Weights of a small transformer language model.
Size: width 256, vocabulary 8192.
Architecture: embeddings untied during training, normalized queries and keys, paired heads, value embeddings, an embedding shortcut.
Training: a variant of Adam for these matrices, 10602 steps.
Each number is 128 + 24 x the weight over its row's rms, rounded and kept within 0 to 255. Layers, rows and columns count from 0. Numbers have three digits each. The size before them is the row's rms in percent of the matrix's.

# layer 6 attention key, 256x256, rms 0.0986, rows 0-108, columns 128-255
088:115139138149096150149158067075117084113156130118198087090131152095115175100180145142107121116135145132142116104152142107104126183150106122130153128120124129178123097096111130126118139133091169160128141128148142146122099130111093135084164095133150127145113127133161120153098105128149151171111106111110111127106142150138103109136159119096112101117134129086118121139128144122134144112120
073:110101155157100156152123131128125129098163144120155082120102136136082147130125127127103096121125154149144123109112141119163127165113140112147152120126124111147073127072087146093124122123135139141149124129121081136149134147113103134096162126137146166166084139124161119157107128091140135144129116058129148099086146170151084127115142146101147098084126146070080115135170067118144129129113
075:170129127094110120133142101121135120144150118145148121192132147135153108127137144104093123151141116084130133134133105120127121136164133085129143155098093102144142062106111135140118160114121118147105142152158107123102120091151085080122159094147171098140153171158109142169089135135128111127156104155137136135110116125135152140081105101150136137122095132124162163117167175106117112120104
082:157155117113142128132105109118125117127134148165130145145153141131139119132110132100145145137127094113091158141145149109080095118140127126114143139112156122144136126143154163147145122099125136175087128112137128161082133108102129128094083132132141053147157103123111177157112125128107114082144085139136124121129127119059128130141116131109144152106079144174207170158128154119131131094127
094:148141127083129120126128098144139115118132105157139149124146133136142133140115129091117123137134145137123128102120173101090084179155081143104113074093094130132126137136163142159183117088100141186134128149129114106139130126081143098120109103156137122170140132126146133149107142131152157130185112106136140110155139161119112099137168121122125123093150098120163119118150108113117090093117
104:092095113147115121136129067119111147126114146165134110119126145138112143180127126156157173132116093098139184119077132120103150104117137124107162176117150167138132115127148139142105123125128135141151113098109147153103151151144131094106116088092105083132156112156091131145162139131085131087119108125131125145146131151119155121092080119081140147139126188082178142114111127102118149129142
143:126140115136114128151129081130119136120120144145138169154120101104124101147095134102167125103119119093121148127130105115071094139131155125110125159128104211167136121140164115145114122110138134169138120093127143086100094123139136108105126124126136064140134109153116151126137146158113129116153130119114150135148157098080146112101099130101146163142111139129161114143115137093118113148168
091:121115136141123148126107096151141100138087144135138116142137187114139152137112094149153124130116118132143124184121164132118154103156139119106165164099137154153142104149138109118138145138110178106146164136137146187128133108100108081105105109093126082108107119149117144111129093147094139064084112153095132145132056103099159085135139166142116115114134170096172124113098088163172161110119
145:142092116158161125148123094139121144131132170146120164156101128120099091120098119144165133116126093087126146118115118140089118104129154115084139187123156187165101118133120089124134142153142135158105106098115133129112146114143161117111107114099140104140122109152109146116152151167111097104112100149140129128138146143123133121121093133121157160142122137078158140162135142093097133163127
104:155112127122140136166116150163128097144154152100178124114148167160144122128131079091129107109129089106122107120122148134157119119135130116118087121121084182093192110128097132117205109152123160111099154154126130152134124167127137099141122140110154145128105170130162130122111135129151128150091158134138123104070185079167090080145151116172111129142115107095127146146107125145107160168130
101:090142096130101120124121115118155105132119090149130109101149129167166161118153131103135179112129154117135124132145112149134160128134126154133122087090140115113145136152142135124141109130070157102149142115134076083134133121142086180122167110141109151201099159119135088110100111118097121135098153094100119100177054153083120134128141100116173118133088179108106134096127102155134100122130
095:130116144149144133121148101075097144114149132093102144076114094100116152193110084117108105133117115153148152117142108122187121091099175150105170127159182122110123134139098117096121125124130103120082137088088132126134093132138136157158122174106147160125148132101108134132111140091088090141119079122136132171094169130129089157155121126116100113158123135145107180150149112108113144118112
105:143113104132141156171100154101136156141117130105159114122123111153093150103114149140127092135127120144106139144099098123139118140143144130113105118112098159105105120138120155144174112121131133151094144141110109145150128136173136102115135091124107132139121142144156139136109148123134131108143143130107151138108153164147140136121146159166117161133097166072134100159100139128106150213164
091:143142099100126122121131150075102112096111103170175147149152060169125120121109130136130103103134151114147126142129154165129149160163112155116100122138161144150108107135134179132128115129145182120119143123120068102126165128138106161170160133103144154132127110140144132106136128140093156112157153103092134119155112137128141157116148161095139129139132141092081163126146112114134085141122
091:096135115121089118166159140104125132102137151129143126095143119133151114167094109105151120147145150114100138106158129120121113097121116066126136109120069110141129145155163150132120112137102152105112193121116130109124153107124127073110140143132161113101118150120167139122124118088117122180097125150104142146129114082130121080110180153141139122138130087137136128137144136128136145138157
109:125148142080149091122089179130139129116114110115148127089157127188131131125104122072119136162099155123107144124098106131123114125132134116133098058138118109103153115132135119160186095099123085122146188112120131132130151108128151144145135135159102138123096148093136130134120105135124151158135130159103132125147158130176143122126137044138081143149127136122085143117135148145088092125138
068:113170142108130134123146149122139105118121140144136082179168144151132134124134121116110120110143086122142100122161162130143130127086098124154183111139117138163109098172135134122148166128127129189168128127194139113134151123106097130117117117108128117130166097133159129141068133124145153133140128138133118155116092125113108113102144107103143138130127123105206195110138125136103144126111
072:150170115086106086140127096135143134165102104124175095164132183161142136110137132094096106137139141119143126181123123098136127141148082092122094134107128101099173108115133141143139142076109105138085125118157144130114106162117102114104161121122151152126134134107151123168114113100095131122153173141135146131119101130161111092153114120111133115090122153144182152118147103157120143136152
085:146169123131139127141102115110135137119110162150132166145125147119183101169116132112154166140094093073130134160140139147095140097116155131104141150164134159126141129168132128138109134123131132121098111134149125157097150118144156093165110112096127057091146128137131156108131124136114102098125113166117108123141132082073179125139115124163119159165113160174190134144092168126123132131152
102:100159123149110143152137113139120133138130151136086157129114120139129103195111085140186149109106111127119165140100140126129132080094176116097143161146163175107119146134143141105100111137169141130100112117109145152112111139160147094158081130104106113093143122164106138120156153154102102102128096125118130116124156103097111120123089143099140149154108142122175125130114094096121123135151
095:121127099090124115136139104136147100126121160177129155143136136123162161192111084092141151101144096108097140137124145112082098133146109107099133139136116205131165118153152139153149112142106172136118127113115170129117119127122147139102112115123132066132119125123150145163121138179110151110117123129125143139142129101105117114163123125096146159103119124131193148110112103119135125129162
102:107132146130147125146108119112124147091136106138128138178109095140125099112100138119159129120142163098144073077143121145148100128154167093114119134142083145167166106101127087126111137151177109153154143118110101155107126120141131130102144145167151109131113140140148162104143117147114145139167159127134139146160174118146130118151134128150133140153148118088092109120151140135133103141173
110:123106127156147137159114109115117126140100171142137152177109116122108121145132118119159133098134109084101137158113139131100116113130162082113150174093156172161135103141102113105125112178121154144139115120140144127096100144149143116080128092114122081142154098141130146121138156178096124111102139107102130135138116141131123125152120164113151160118100135096184123128118137093135146147167
132:146168107071104142100132128117149136119112100121144135111158110129151123115142134114096106135135172148121128142156126100138103166158100146149079077122075137127169147133156133144148123117123166135118176138149133096154103138111129107120157147154142111138082137108201122145093089135137187150150163129123146111141150094109136093138182124111096115123134117114095127112121110149129103133133
103:133097088120105153155121069126128114136113152148155144181118124103130128169135120123144135103130120086080146160139156108104102131143155098130122160117125186178167126136122109126137115155112161147136143135156175132095119119131141088079146117112126066146171110132150141152126142172130134128129123116097133137156149092133123084158141163112133166097116133087181113141102135125161162126136
111:160110135119132130134116164107159101127127111109106125063120118122133140108131120127105096134135148139142139148145133115114112134127126109121121072115119090089118129176138099113111117084162101116106130092090104161164125077128135103128128143166132102129080143136130154133097128110113145134149132144139148119133115119135138141110135083161112103146110119164089140093161112162152148118129
092:142138162133139109110138181123131144119126092080126125087112108170144139096101133129129114134107147169133139131078131148157130116120145165118131073147148072098117119122108115140081123079140114123107140129103082119166132088153107172174120140145078157096099135123091132118134123122129078131152104121155164164132137139112141180104135085147097115163169140155058161137163091147148107131126
101:122133142155181137116132130138130131105120152123154128168127128110090096112159132144169114131136151133125152122111118117141129120119136125120110150147098115146093136076121144136131148179143102143133116101136115157113161144140114141101115101095146173150206124155167127144161136130147124099134145134099119137087148130104121138123125160146127143126121157112140094136115163138122132158155
100:131139131103155188120131120152099111133181191120117092155125133141141138127188134165163128146123113155120066144117155142175156145163120151159147128158115136126114071085122141102129145166104132133145089133126153131072116164075132114124129107110114150124186167113116162111154145144107136112129114070119114107112132125160124128141155168143176113084139131147187128126095154147123180172131
096:137101132102165133092146152114098121137102158118136103120134104197179149087108086138130124077114115089146159136097146082147138101119163156127101136145153131138148147163166168099209119123178127095130119132141110125157086171120118145098102163140105125140130117153135103111127112147146122088130152108149147133142132127122124152139126104174120127137126160111120157134119115134125075134131
103:133082159097133136103131126134106077119123129141144083091120129096101190125131131105090129134106134095145183137137110173122112173152117122125122114141112121108154116166116112112112134117104148095104121140114127145120127109104108183164148142126146116157106129128095110177082152129118152124123149098122130142100115073155083131126161055061104090135125106106121136146117148142119155126091
108:132108130148124096119125134118138136140108112136129182118159102070139123136142099127104114103131149132139103135146156122089105150113095146102159088108159120126114118159111069112144138088137110090156096159083087138179120084111124164113115129151134080121095099119091131090147130138120112116161081120122106128129097148126149159117138119154116109147121111149089128099142100138163122126112
089:150112124086110154161082049148135132146104123121112112183126135066110130130144149131114148141133125063097093146141148117102141120137146123115103188163098174156125110090103117144148120131087142119144118145135147113098115116113135134085181113097168102147150124125145100135132148148132148127130163137091112132113139122137108086149124161107176139096153140154144142094097130137124091097120
103:153142142087118120124111166095159131113113159140113141161128130114141120139088124138125126122120105111117108109134168109136110160183115105109136111130099131149126139127137144102128135164121120143158104097129137150170103137053170097157110128152131096106127130141139144163162126149129198144121150141132124148128066130175147071147154148173151136108121111132109153106126080151145112119119
092:137133106119105150184116072112125117141109127151149137165116138085107105141137119113137119119117142101080121155140149101110125135149140093101107157104114191173153128119119114133138114174101165151111139132147158103104122170134129115083139108118148078136126097126162114145113121147114148142090160138081102141149144123120144101125161179123128163112115146093176127136111130134115160144140
097:143144132135100145152117156134129079128171151108135086131173182068119122102146104133153079149151122159091112178132134177120123109123128096171148125133123123124152134128131141140126148078130103126146112147127141161119148128089114163130043165117134120104157114128130129091129090130100136100108101145096141152137068105084167142145110134131119120145143111119137121149131126141159165107122
098:141088134134121136138153112083145129175076114143144124130144134124121164099111152088124143109112121113136174181089112130111176164142142106156130125099172167125154129141120152129128106147050146189168138107087128145074134161117117141131114120138100129102118123120093127149098114167113126101087111117125129105137087165073140080118145095126124153097140142129165140124085074128157139123153
095:159085117120108156108152069120093134130097184122111125119127083103153140174108145171092123144149156116137120121171146120141136164125141120108141152160177122141091182113100107099122156134100130106156084134103115134138080132093158100121146120107158144104134132138090126127144154140149141120118093128163125107132139131171110157135130173117147132089132119159125141046121145116085114173089
105:148170154086152101120111159137149131117107117114159178083129116145146125149084142103134115129113178134157134111109143112124105169110128126107095075162128103090109134153118146122144094104164132122117159142084073113179120172170125133155092135125089167122078120148121154129107138137138142154146169147166146138146146124138120140149163125136080112173134150128116130107137065152138116154151
109:146116125161131151143122163129076153118136131108104096144114130128110099159114126151136112142161107127101122116188121146155153090117130098179120159128108125123131158103096107129103158142135123121116140139087113166103143127158118160104119111106153098075146157095079153122164156097127100104122126162104107171079118145149142153100105206173155143098105121113151095133123163116092138131138
111:153102134142118125155143107128121135115139129102141141199121153116097087150113144131143114151118130102116101152111163127127123148161127120115196155125124146167108142112112136130087159144132146142121089123160139096134140152079109110116099115128137142106186121154130129123134124130148109152116155137098106139122105142109165136171152197109160140122178128153162126153113111111135120126133
100:146091118098124157139146103127129086149125179122140114159124147148099135099121150134104136111158141093147121167142148129124140144170129127136099155133153137157150138106141146070154128135104116179138150142155147112101102177085130115085150103109129111138183139141175109157082114157168180122091132114136101113107092122138122104153123140159171135077095167101151105126120164113122114124112
110:144142167117169137098096146170140159130093119091141128133123139157120111146138115119129141094140119124137132087112163109153120106096120117116079138128082119102135129103101114114150157157168078110083128135153120147138141107165149112140107130147128156124127107132165131144136151134171131137146123163148123124108181100156136111102132090109122110167176119124135143147096135160128159145133
112:142092088143110146135118114123101136143143125135096101174128115102103125134132156135126115140128136132085132131158126122128145164166121098121137205147145125168115144078141172102130154177107128164133098162140152115076123124097129099115118122108156086132180129142140104121155135121145120138144121114088111133142101137139100103142145185171183139086098135148138119097115170093127107115106
095:112121050105110149136138095134128112132149137170109129183114151107104118149126150145120153134105099092103105118148125095123122118159136134147107155108144165139135120114140189107124123131099142187126122151146137095098080162074141099062199117121127074155138142127141099139102121154139123146117135099105094116093117145102118090130126148114150171097115157097148082107097149114121090146122
084:131133189153142113097184149153136131090113101088128117096119127175127122146128128135145128137091146157139165145098171137138133095109158134146127128141139090095114132119110124139108134126183100075103131101110117149134154134150110151173097143144107142084083136116082141111116107133141110115120153157142131146134161091117182180098083100087103110151161115152062169131139081128145135143102
110:115127155169125110125142181170143115118125098096145159081134108139135102146148147127153134124102158141168152117100071103145125132083116169120124085125111135096072137137137133128120118116130081140146163130147100137153142141168098128150111136142094173127092158173101115095099118130122110126153105145144144153123149130085177156109120099145077155167145131145102135153127104139167100124165
108:106154165124124151143127150068125151132092084106171145098127119124123128114123096090125126142122179164090173161102148118133105132133135117112119088084154137105148117179119122136103095093111178141131165092110104116175122107167107138145103110147126122104095149131140128184125119125103127119155164101096170122173142128106172150111150142077109145161133147113123154170133081129151135138166
084:110162190157128123142108128159121158122164156118157145138137147128141122105167118124121119140103115119167142132067111157182149091090144133132165112133084078120125146107120100129093106109196091105109159108108114136136148092157097147168111141122124143112131149124091145116172121108100110089188134132122181116102146102116137176106115109110099156159179157122126129106154076112164123119133
109:158083131116151126145095090108143133130101119109156114123147103131159109139148123100138115092103163084143134146110163117069137149174083110128108139133108197138118105121137124148129158137125136121155144133142129102111124146086143109148164123163186083113093130149128126153136134128137182116138156114091115128201140119143128090110152104167123149110149119152120149114092142148142123127149
091:131100119197142126150101108149178125148101132131120132125105157110122132102129146108138139073182113085142123086111151121125129129103127137070167141095130154155091123123097117182104123111118162117100152123124166107101149119132098132110105103109111136103142108142116145157156142143125070123117154147118112132129126136108113129081117116122133126129164111099133132162140100108148135190114
090:157137105090123113103117165155136136136134113146120097121143177149165168165100150122101185131093125136159159122135156149099138160125103166169148154133164085129152130160145132140132139103155116125131133141132122113137134130101156161145127160141094167121098106125104109120133101121117114129080134168163144113158109124168157151162152092133109128138116124128090136089125099126102092119097
110:126107108109138121104108151083127096116071119165124122074118102178129171087135135138098103126138138158119116119131118110104146144098097104151101062108169124113117123136142141138169105160117121112124181140100127117131117160122168139157098162150102114145079122095142107153112152153142141148125106085161140107117159126140089114143124076146093108110098108099102122117129139127126146124098
092:144114126129123135073134170107138150135075100140196135114139104133146118141104132114106135122092160149119172139112138143127119139095137151137109075106135107125159123168116143148147117067124125154094149127089073124127141148138125116118100176129100127132095126132118143172137125150136117139131128116169151113133133134121137116120138090087075111176143149156120133130143066150146102113141
100:134106088139138130112116111158124111117182126139108125098157173109151091128123144175117150126134113118090092131122171143145156164126112139124125178145126104213127134105126150147150131141090084118144090098167140121126122129104125132109100134127134142145147100110141134075155156181112135119152136131164119114101115154179149165128121107088159126132110092141146088091120141150111132131097
101:114110103142104150170156067124111136152131123151107119174131151066112115119163128118123139136148118100098119146140133130137128133118130127136145231122136141149155121113116129134097139169099150173140119128130172125072135134102117144090136100097144114095171121109131123136131126134148114094075132149083088105120110161107149132134152184118159138099119120151187106106104147116137143144112
092:093151085102115109101122081109135149148107122164090103118111124150132142144165152142132166144116148172124104131156149132140164155140146121120082158136126098177128112090160139119119112181103137163137120084139113112061131180112155124125155103126083083154127110101114108115132109150129156108077107136120085118129134124119101113146124124123142132120077194102112130109108135115089136115092
110:145139119147139110132139127158164119179106131147131139056121147154166158150109118091132158153125146128126148097131169123095104179133085122107132086094121120115155120161137132126140141089121152133134142162136164135170079124102156071129105174147112130137073115126132144142094102132139140142143084147163159104156146115152115092149156074119065142131124088146110130131130128137127132117099
095:137115116140167092136101110121135137133061155149143138138129096103118123142165078182140110120109171144137112134134151097126122104141109130090159129120127120149071117110128149128132162142149113118146073163136102083114084144126088100131091095143157077120158129187099095115140136136118138115126134113105106131136131138081156139156108172136169176124115135120119136164109135127120110116132
096:149180154151137098156136147127125112116122109123129132117139105153146090149127130148151109151107139146139148147113118156133156151127137154118118124093096125101105153141137108109140100196115165151120136133132123140115135160138090148158111101110161163097119139166131108116154115135116137115084196172090137145135144141127151115136162168152127156116089165123118137179102147110125127100139
096:164126101133138107173132104099131120129093117142105121149146123091123111109120082154140072112115131126094135166155160116092128138116151130136123166115175149156121100123133143160107125106120147087058111133093097085095088127110125136120110136110142149106127096136124132118106123125071174138128180162080148144156100102117136137152134185103109140159144153147076142133102073147112136116117
097:141110095095141125120106098130128141141105146168123144159103130131096134139152133138126156121119127110136131117107131142101120111139128126120131140145133139129118112120117136102149071122105155157122103137127136115115142130119147088065135101125150130185138122133153124168123155156128137140155130124142114098119179150141115085154143136105150146113143140136169101150121175150081136108147
098:118133135103092143146116112132122128100092132111141150143141104070100077152142143126125151109155139086122091080153128113100103150116119143094115139117085172114122156177146147136098103085072120084158121136111146093127114113111092141058132104141145106132144136153132113120184096130134156147149130137074102140154073143117124109106156145146166147100169129201135146077125092123121094109149
096:148081122195087173141091098095104112160141133099142144176130110111133111150147130127136077107150100118136107176133117141116162126092139133093165145105148147126125132124073122124118085106090091155121101125138134133119108118144140107103110133095165083136133119151123104092140135113101097100130070102099140157135075142118151124118080166131137121103137181143192113137125138117113147093111
086:177105099127113122086122122152146110159170124127140091124181132075121157151153123156107129150138121157151105179145129097161127134108112138111122150093109129131122117138117137118140108129097089083115168141154121143143137115136112119135155166112162114172140085088099118139155152103140148118161090090098141138122105114140096122157149111091098108109112099107126106126118101110170151140104
064:178103122136100142119117121122122145171142118117138095175164102040131156103174152124126148153114102156143069159137147139106091109123129162097143172114110160145090114136120159160108142120079139086142151153160129108159123108127076137156130111120136121159128107162107134137137130099126176118120100084135138139134112084132126123166157137109133118107148095100104124166087153099137140148097
093:172107110094119143092139139134113156140135102125133105124147133074110142174169110163098116122150142129148095166157165120164111120137101162140169140120113116136116121133122105139124145100120097073134145128152074133166125132110139119145139160140123160130133092104095105129150124085151154140144131119083115126157117123116088148188191168121129127118186085133124150116104121122162151112104
100:137125156086099151110132123130123174156136129108125133123157127105100124114151123152114115147123157144145080170132122098145125152125129149147151138111119098110100163140135122149139150136125134092125166128161136131163127117112141119149113139114126145145135136126106122126137113079152155121145141109119136132128130111113112118151191171131128120100183099152108148125106134142191124116120
084:145087156140143123109149096151115097141112147139113120120082128164144150148129121137099097112133184154141116105108120141136128156133129111089142135121128148133083094157110082145156148140136105133182118117131131210124127138117141120169099162114096187103106114123129159133137123122113080113155123164125140167158131169141129133159136112157102152140172102126106132088158124146105137086105
152:136093132170150101138142121141103100086138156176140138102078131131125132129111142111123116105107163126119170072114102157114146123116159088097146096119166114120110119133096099114144120097150130177162092127110105150109135117187140159115082113121125130149113114137113148136164152151124077135113118113114133136114128175161133136124083097135143151158110153124102097136179110089117158120127
081:121126081185107136153104143181148146123152113142119121144127090175083141127112160117163108116124094137154130130132139144109117105093142118127100080131111101111146147113157174089113158083140054095132151162113113114110131171159129132128146128190122114159126139160090123100098113092129097157129133124165159122080133107143088113078129103128151112115101103139110112144108144112136086165166
066:091115135141137125143092092099104122135086130136104100095097116127102161095112188121115129129100164157124143121094140104109105125133135120111139169141124108159149113136125134132137116145089139141170127120081143174122145105136142127122114064074140123127087134149130121114126133126159124162110092064120139123120098137136109087136111159132106144122120139093139083135115154141114169155099
110:092113119161129126152122116135146137094119122119109132130089088136118155141112139135162104111108146129145196108122129143094140114124135121120151093136146134172125116107102111119094132115168134108130099136119100168097123156187158155124127122151137117122078115106103150125178152104099077108156112129148128160110129119160113148099085141102137189178107140114083104151157109098127140159157
115:146154112094165136182137093122122127137139130104191094121185159117098126140133101141111096087115111148183102119098109118163161111134133164136111157111154128106107155145132129100143142144159163122165107122133163143189120121076136150108104102133173131134131161141145144110148115139134144133081158139104157099134107116088115121129108141116113152123119154149103145126102152138131180142117
104:124120148119130093119104090158125152136097115139090125161130166099108103158105149108172159163157187132121146108141145134134168123122117122166149152144144098139133106107128153144105133131139119160161114121123160149176117149122162143158149118076114121161096140141114130135181118132139093136086147115145152121133147105168109137169118118137175116144155158117116156081141124098070128130110
107:081131158129169114121069128125130130127112141107121124155135144134120092071102162102125155124158169110112123142107142103146126117111133140141079127131103105130141143134153137093147123098102121098107145130098141086164121098102141114182131122121120103109129144105090119130142133131147131136136137157125103151116116156136111154107142127147170132132107124123089167117140104151097063154145
102:147140102146161086167113139137141083121108124114153107103170136129100180127121166130109095094115146128156120100148152133099135153136118143111159104128160127143129121167115121135125121151126107080134129173145136171150125160122157130122124166153119128142130133128135141117111105085100137095117139146121100155162120117153120116120093094096129137153166149157108100067141121109180110120082
117:151063092149127143160078141109168133115100152104147143159111101178137112160123142100135106097123104111129146136084129111134156094113145094129185124148122102151140111149150078121158168117079086089067091100150092101127177095098151109097135138151137146109139111153175118084102086122116156113148137089144140097142115138145127132124128067130160121107140113127132119155123148119165140124123
109:100160130138133141138123145112108129128093147103162085181144121106151155106102151174122089111114127117143210109093165072135152104122122156140132122118138133118149124135116133125118096100091120093146136144164138172108117084169132150153122132135135144131095123163127131116074125112123151134119133168107134117096097098167120127115141093142083134137117174112122146159125158104169184107129
113:137105168151140107134123147129128110119133099120135162094143171095111129143196174089141094099120161130139146150132129090109150113114161162136123125137145114103142102141125139070142158087126152125139127122129139132111110091115143127122144147133127122155119129093102156163121126104142139119188081134139137132163145134090096137091153090115134104117125121148079139144108123161143136109137
064:172104117138156148134110106100132131116094155125143090163105146085095114111139121138138135117125120152121084112161122108127111142160144133118127194156106138145123156135107146136095152114073175128164087153109109116112110101165098143143097124121164109128133143135076140131131140149150125105127131080149143134142121157126165125117120137151144147162131171101144100157122178118089175155104
096:119157168129146128163091158114089138106090123121140147141075115157149097080100155100141125113112113104096156120099139134097106142111105128136135118134125101152133149121145122149093145129123157157143112121096142112101086151133112122114101082132126122115116145174140124107103103182112144093103130123150110106118173120125153159086094139153137148105090151117191128136134116105086134154132
082:133155090136161127142125118082106132137131198116137091139105133099110113123137102131136106162134114120093120134098134137114080128111116148127158164137078137140144130118120167117143145159105165151111115117129141097137100143107090131115129124115153121132112170137116121137148155160140154093147101066137165132127151083120126130125142132138138137108078145103165135152092133094156163179125
112:129161114128144129158135121107114164093129164135163114145126113120146117131110096094154136133102096128074144123113103152110110104131153120114181123117121125144126116111121145154096145128110146164082112112125123080101125125141099137077145111116130120153126132136145140125140115152108135098134124085135114108092152130109152108119102146105114134123079163096182120166128148105134140153122
113:130140125087115146094140105120174157179157113105124102153152131116115145154166099163122143149151132176134114128141168113161129146134119135172101156118118129122116121115127110158131124141121126092121154092163159131171143128102134101146161156119144163126141129080121124137107107087148153155141134173131126124148128097117121138159176140127123099101185098146092138104101126158145132103123
115:136105120134133105105119151126157134173152117130102091101139147149129167153173163168127096133156159169184110123147167145156166143133086139120105132135117132134090122144137101145136160137122091094141142135138111164171142129087137099158134147146129193136131163105123123122097107080138124171147114161138117137136132122147087137174174104112129120110154093146082135109141112151129127125112
093:124126142146145124148110118124087110089103137136149168138084110136143125095106142092137137114090105107099135137096089114131087129126153124106154131142153119129119113145115126131119122119111139143125123129100137123080128115152122156110107078098138083114116104163137132109140150183098118088112155064123161120150125130125164103107086141138151162142085140117169122144129125094107147122147
114:100137135120109165120133096137105161139107150112134145114129145097126154159134110150135115130142113151116146158159159079132105175117135120128071161105100159112094139147122150185104134186120164142102136108156157105135120171124096131112133140122139118133152116114148094168138156137135122114148170105115066138116139133103203150120135175125114130142155164081171141104135144137129140082101
112:132143062152118164122136123119116117120108115121171123123098118127116098132138093125147165158142128134101172107159146135131112135108131112095183101143105121103119115128128112149118091123107164143078139120135107079103139100125113156128104125081115113113123083158171139158133125157101134138137151091105133110150106131121161126163116158093114135160117189102135110118132104121127161139151
106:160122092128113098125149130133131149127154139150066109076152190116127171130181134121135132105168160091144102110089131160100117177117116150092092130080168091135130131119129141155157123106168152111125133118106135125134105115123165123121123126138119144090132134124139116150146131075128164160095103120131157111094125132119099161156156078140126108128130142140121113122148091160132152128143
116:119116110098146141159092090088135119143144109096163088124119128129130153120108104103090162113141119148077142126086113112116127110143143139149154157092163115106105102106124136143129090106170138086129117120101170137077137129140139125105119121103145117132113111139147112131123127123162129157088109072095134118128134132089091123134114159152084141102169112116109127142106091171083186139135
105:117104188131116123133120072159135113141155152135135127128159161140137082177098121132096102106121121129165088149102092144159142130145148166110102150147163150131133147110119088080178129099109114122089191085102173142159145042109108115117149117096148131163155146145160118098138108119127131096124110106122181109170096143114126145139147123082137136103148106146126150114141171112126107137095
096:115132143173144145085109180135138152120147115131127133157112092145130141133118143120135144139114143140149132137131151128136131099122105119141118079145124121148147165106162114159155158112125118132149138170123093107153109220131136120166105122128112137074107127124136125160093127085108097122101107157162142126107136132163160090091137136133127129137128138141142152146103071150152054155123
103:173161088135118100142145154139106123135135121123170149105197184089093142153186131160129136152098137178152136116125119078159125118122104130127112112120142150114130146176126111105119140110123099169153147137129150137076138074147132141114133122138180107148105160098128132110167116135104142115121160140132139139133140138137133134108117087129115127160100166128113112117136095145146177121094
103:129158136140120121132160115139121131132138161140112112111102101131111147119175143132133102130134131128144117099130129125111117140132116103128099083178096132090111092137117109135143108157100143135111146175156116154150134096102091129132147154123103122140138133144167114144148120146118129167167125146078139150117140141136141095169145122189079113124145154174114089125123167084110153163135
117:137101167135143139149147108147125117134092138110078109142174147129116139142130164087118130099172149116125153100152147133144110150138138145158165130138124150179152146140090129105157133103149140126113171098122138120154144097144142120129123125154146174131072126104145160127138133133137136072100095179117157108134133107132133126173143109163124126143125113164124142091122143112145111136099
100:145134099160142106118117141102113100144154095132118153115160118105127105129189159138129049081117084104196133146068127115115147126134117159116116121117126155125129154179118098111178136126109109109092152139149178152155124084087139129118144139126141121121086146130155129088125105109114149144109110149114135122142152116125128146150141097128126121102124120141145116101115123089125112124185
117:155132137106159123133117119099123151152133128130152111148136153131135098153110113132122129095156101151130130138135167083106113137153092149106150147116114131164158127108112159143091169111162139169116095094152091122080087114126109116111099154105159136148132111105153147142120155137124093162106122137122103130094092140155120176127109124085092168120118133108118163183155121140102158111131
105:160146121138094129135153145187103112118144115165154171127145145095137094115165176126131154109107130108080135131179131135121088162112122063102102081151097154109137151126121141168149148151094104187129098098109141122129143155122129112108156119149080180141131129120122138114150117171103115134132181126169104126103156118129173126163138108108116147144146152144164120134146124128109133088067
108:127191108135131129126130151115094170135133128099108170138134126099105159136149134166140102124105114183150108088080141122132115110097079133121110130139118141068091161138138143117102171165146086142107105166167114168163111141102136101148093120144098131135150113108128103148142112100133099125174124175104130166174127143135148124124156136084155140132133142133132133106131095106133129088170
107:162143122128113128119135090115144120133137116133114115103126128093116120157120130103151077114134108109104114158117099129166144134127135128144124133152158109154153142106145094112126117143093163111123124163102192140099115125122093147128124116098087137106132180117133127121162131142137112106118089102164154110106105065101110122099142162145135133090153106168166119139100113142125127117117
105:124122122135129086106125119121073129152084143109135124140113121144149113133129138144125153110136123080107123125128125120114125145113134110112154123127087142160135075113134086136103098157128130178160096130147110084133127171149155117155137123105103148139116100126102121126116119130175108105075157139131081128144117175152162102112117170154120131123130132066124141061125101101109165124092
095:102112145138178144145123106162128159130131147083142118130088083164083098152163153072132092176124143123150122114099144101137134121074123149142132103125121124127106117130138104122118109104119120178126143113097139135125152123093129125108128156116142141126150153131106148136117144105155085102133097171141185122137153162141078121124129115141149132139150112134096148149109106125099109123154
113:104096134039162079123141118136139079155129142147125096128176137109131148130132149160092097125123183098114128119112148141118108135133126093132120162079099144156121155178116145151186065173143147113152120125107166167158140121081132133150157129146165124137090139139090128122151136158125164109134132147110113155152147131113137091151152120116076135152128126150097131088125142122113110124100
104:176144102131117134101146149112152125131167125154141132185083114096124111145093130159137148147124180117151094140091125186143158158137142109132129132113144131122104113132114108117111098067149136177128124086126102150140123099145132134105122142073100181141100143151143171153165101126107119159162132130106161119192072128156122119159136081139093102159125094137135113142163119133121176126135
116:079109129168142139100125131160098131107151102116151111126120141154167133167105082135126133135138131118083191137154149133160148127139128119084141130113125100087152162076138106109086142131141134082076122148160108127087091156140135118136092177104113112105113113098141104118104131142133082118132139121117163099077135133124164112124113167129106137179130132102150111147120118129132126118112
101:148110122102094144158122117145151074118145129134130122115138162152122166131123081143115134111129151127158152167143163069122123102105129151114168116172149097127152138134136130119138153062129147119141174125150128146163150157161129145135107169132142204151161113146153139127132110094151150132124118150147145127137142108113128107145134118136127135159115111136130089105113103142158177061143
103:133179104151121105105066162139155103143183143160090110110138161121109089128146123151175104116130143118127152130102130141133098103104117126113134108122106141151064146138163135145131186129147150134110132161126104127192089188152110163135111161129055152121153112160140171155114137132132097111145101151131120146135145130120143143182144168134110137129166108129122150144129113133144089124135
116:103117091120158146150123161160105151141129123148164150149116139179136149113089127095145090155131134183173106079116143161107098129116114151156106147119128133083165112164153135138132140139145130128098126126104145155185114152120160148116092128133143122115125113130128130094122143099105117126114122093154109149133097108134113155134146082148107125139185121118092125134114142143101130135121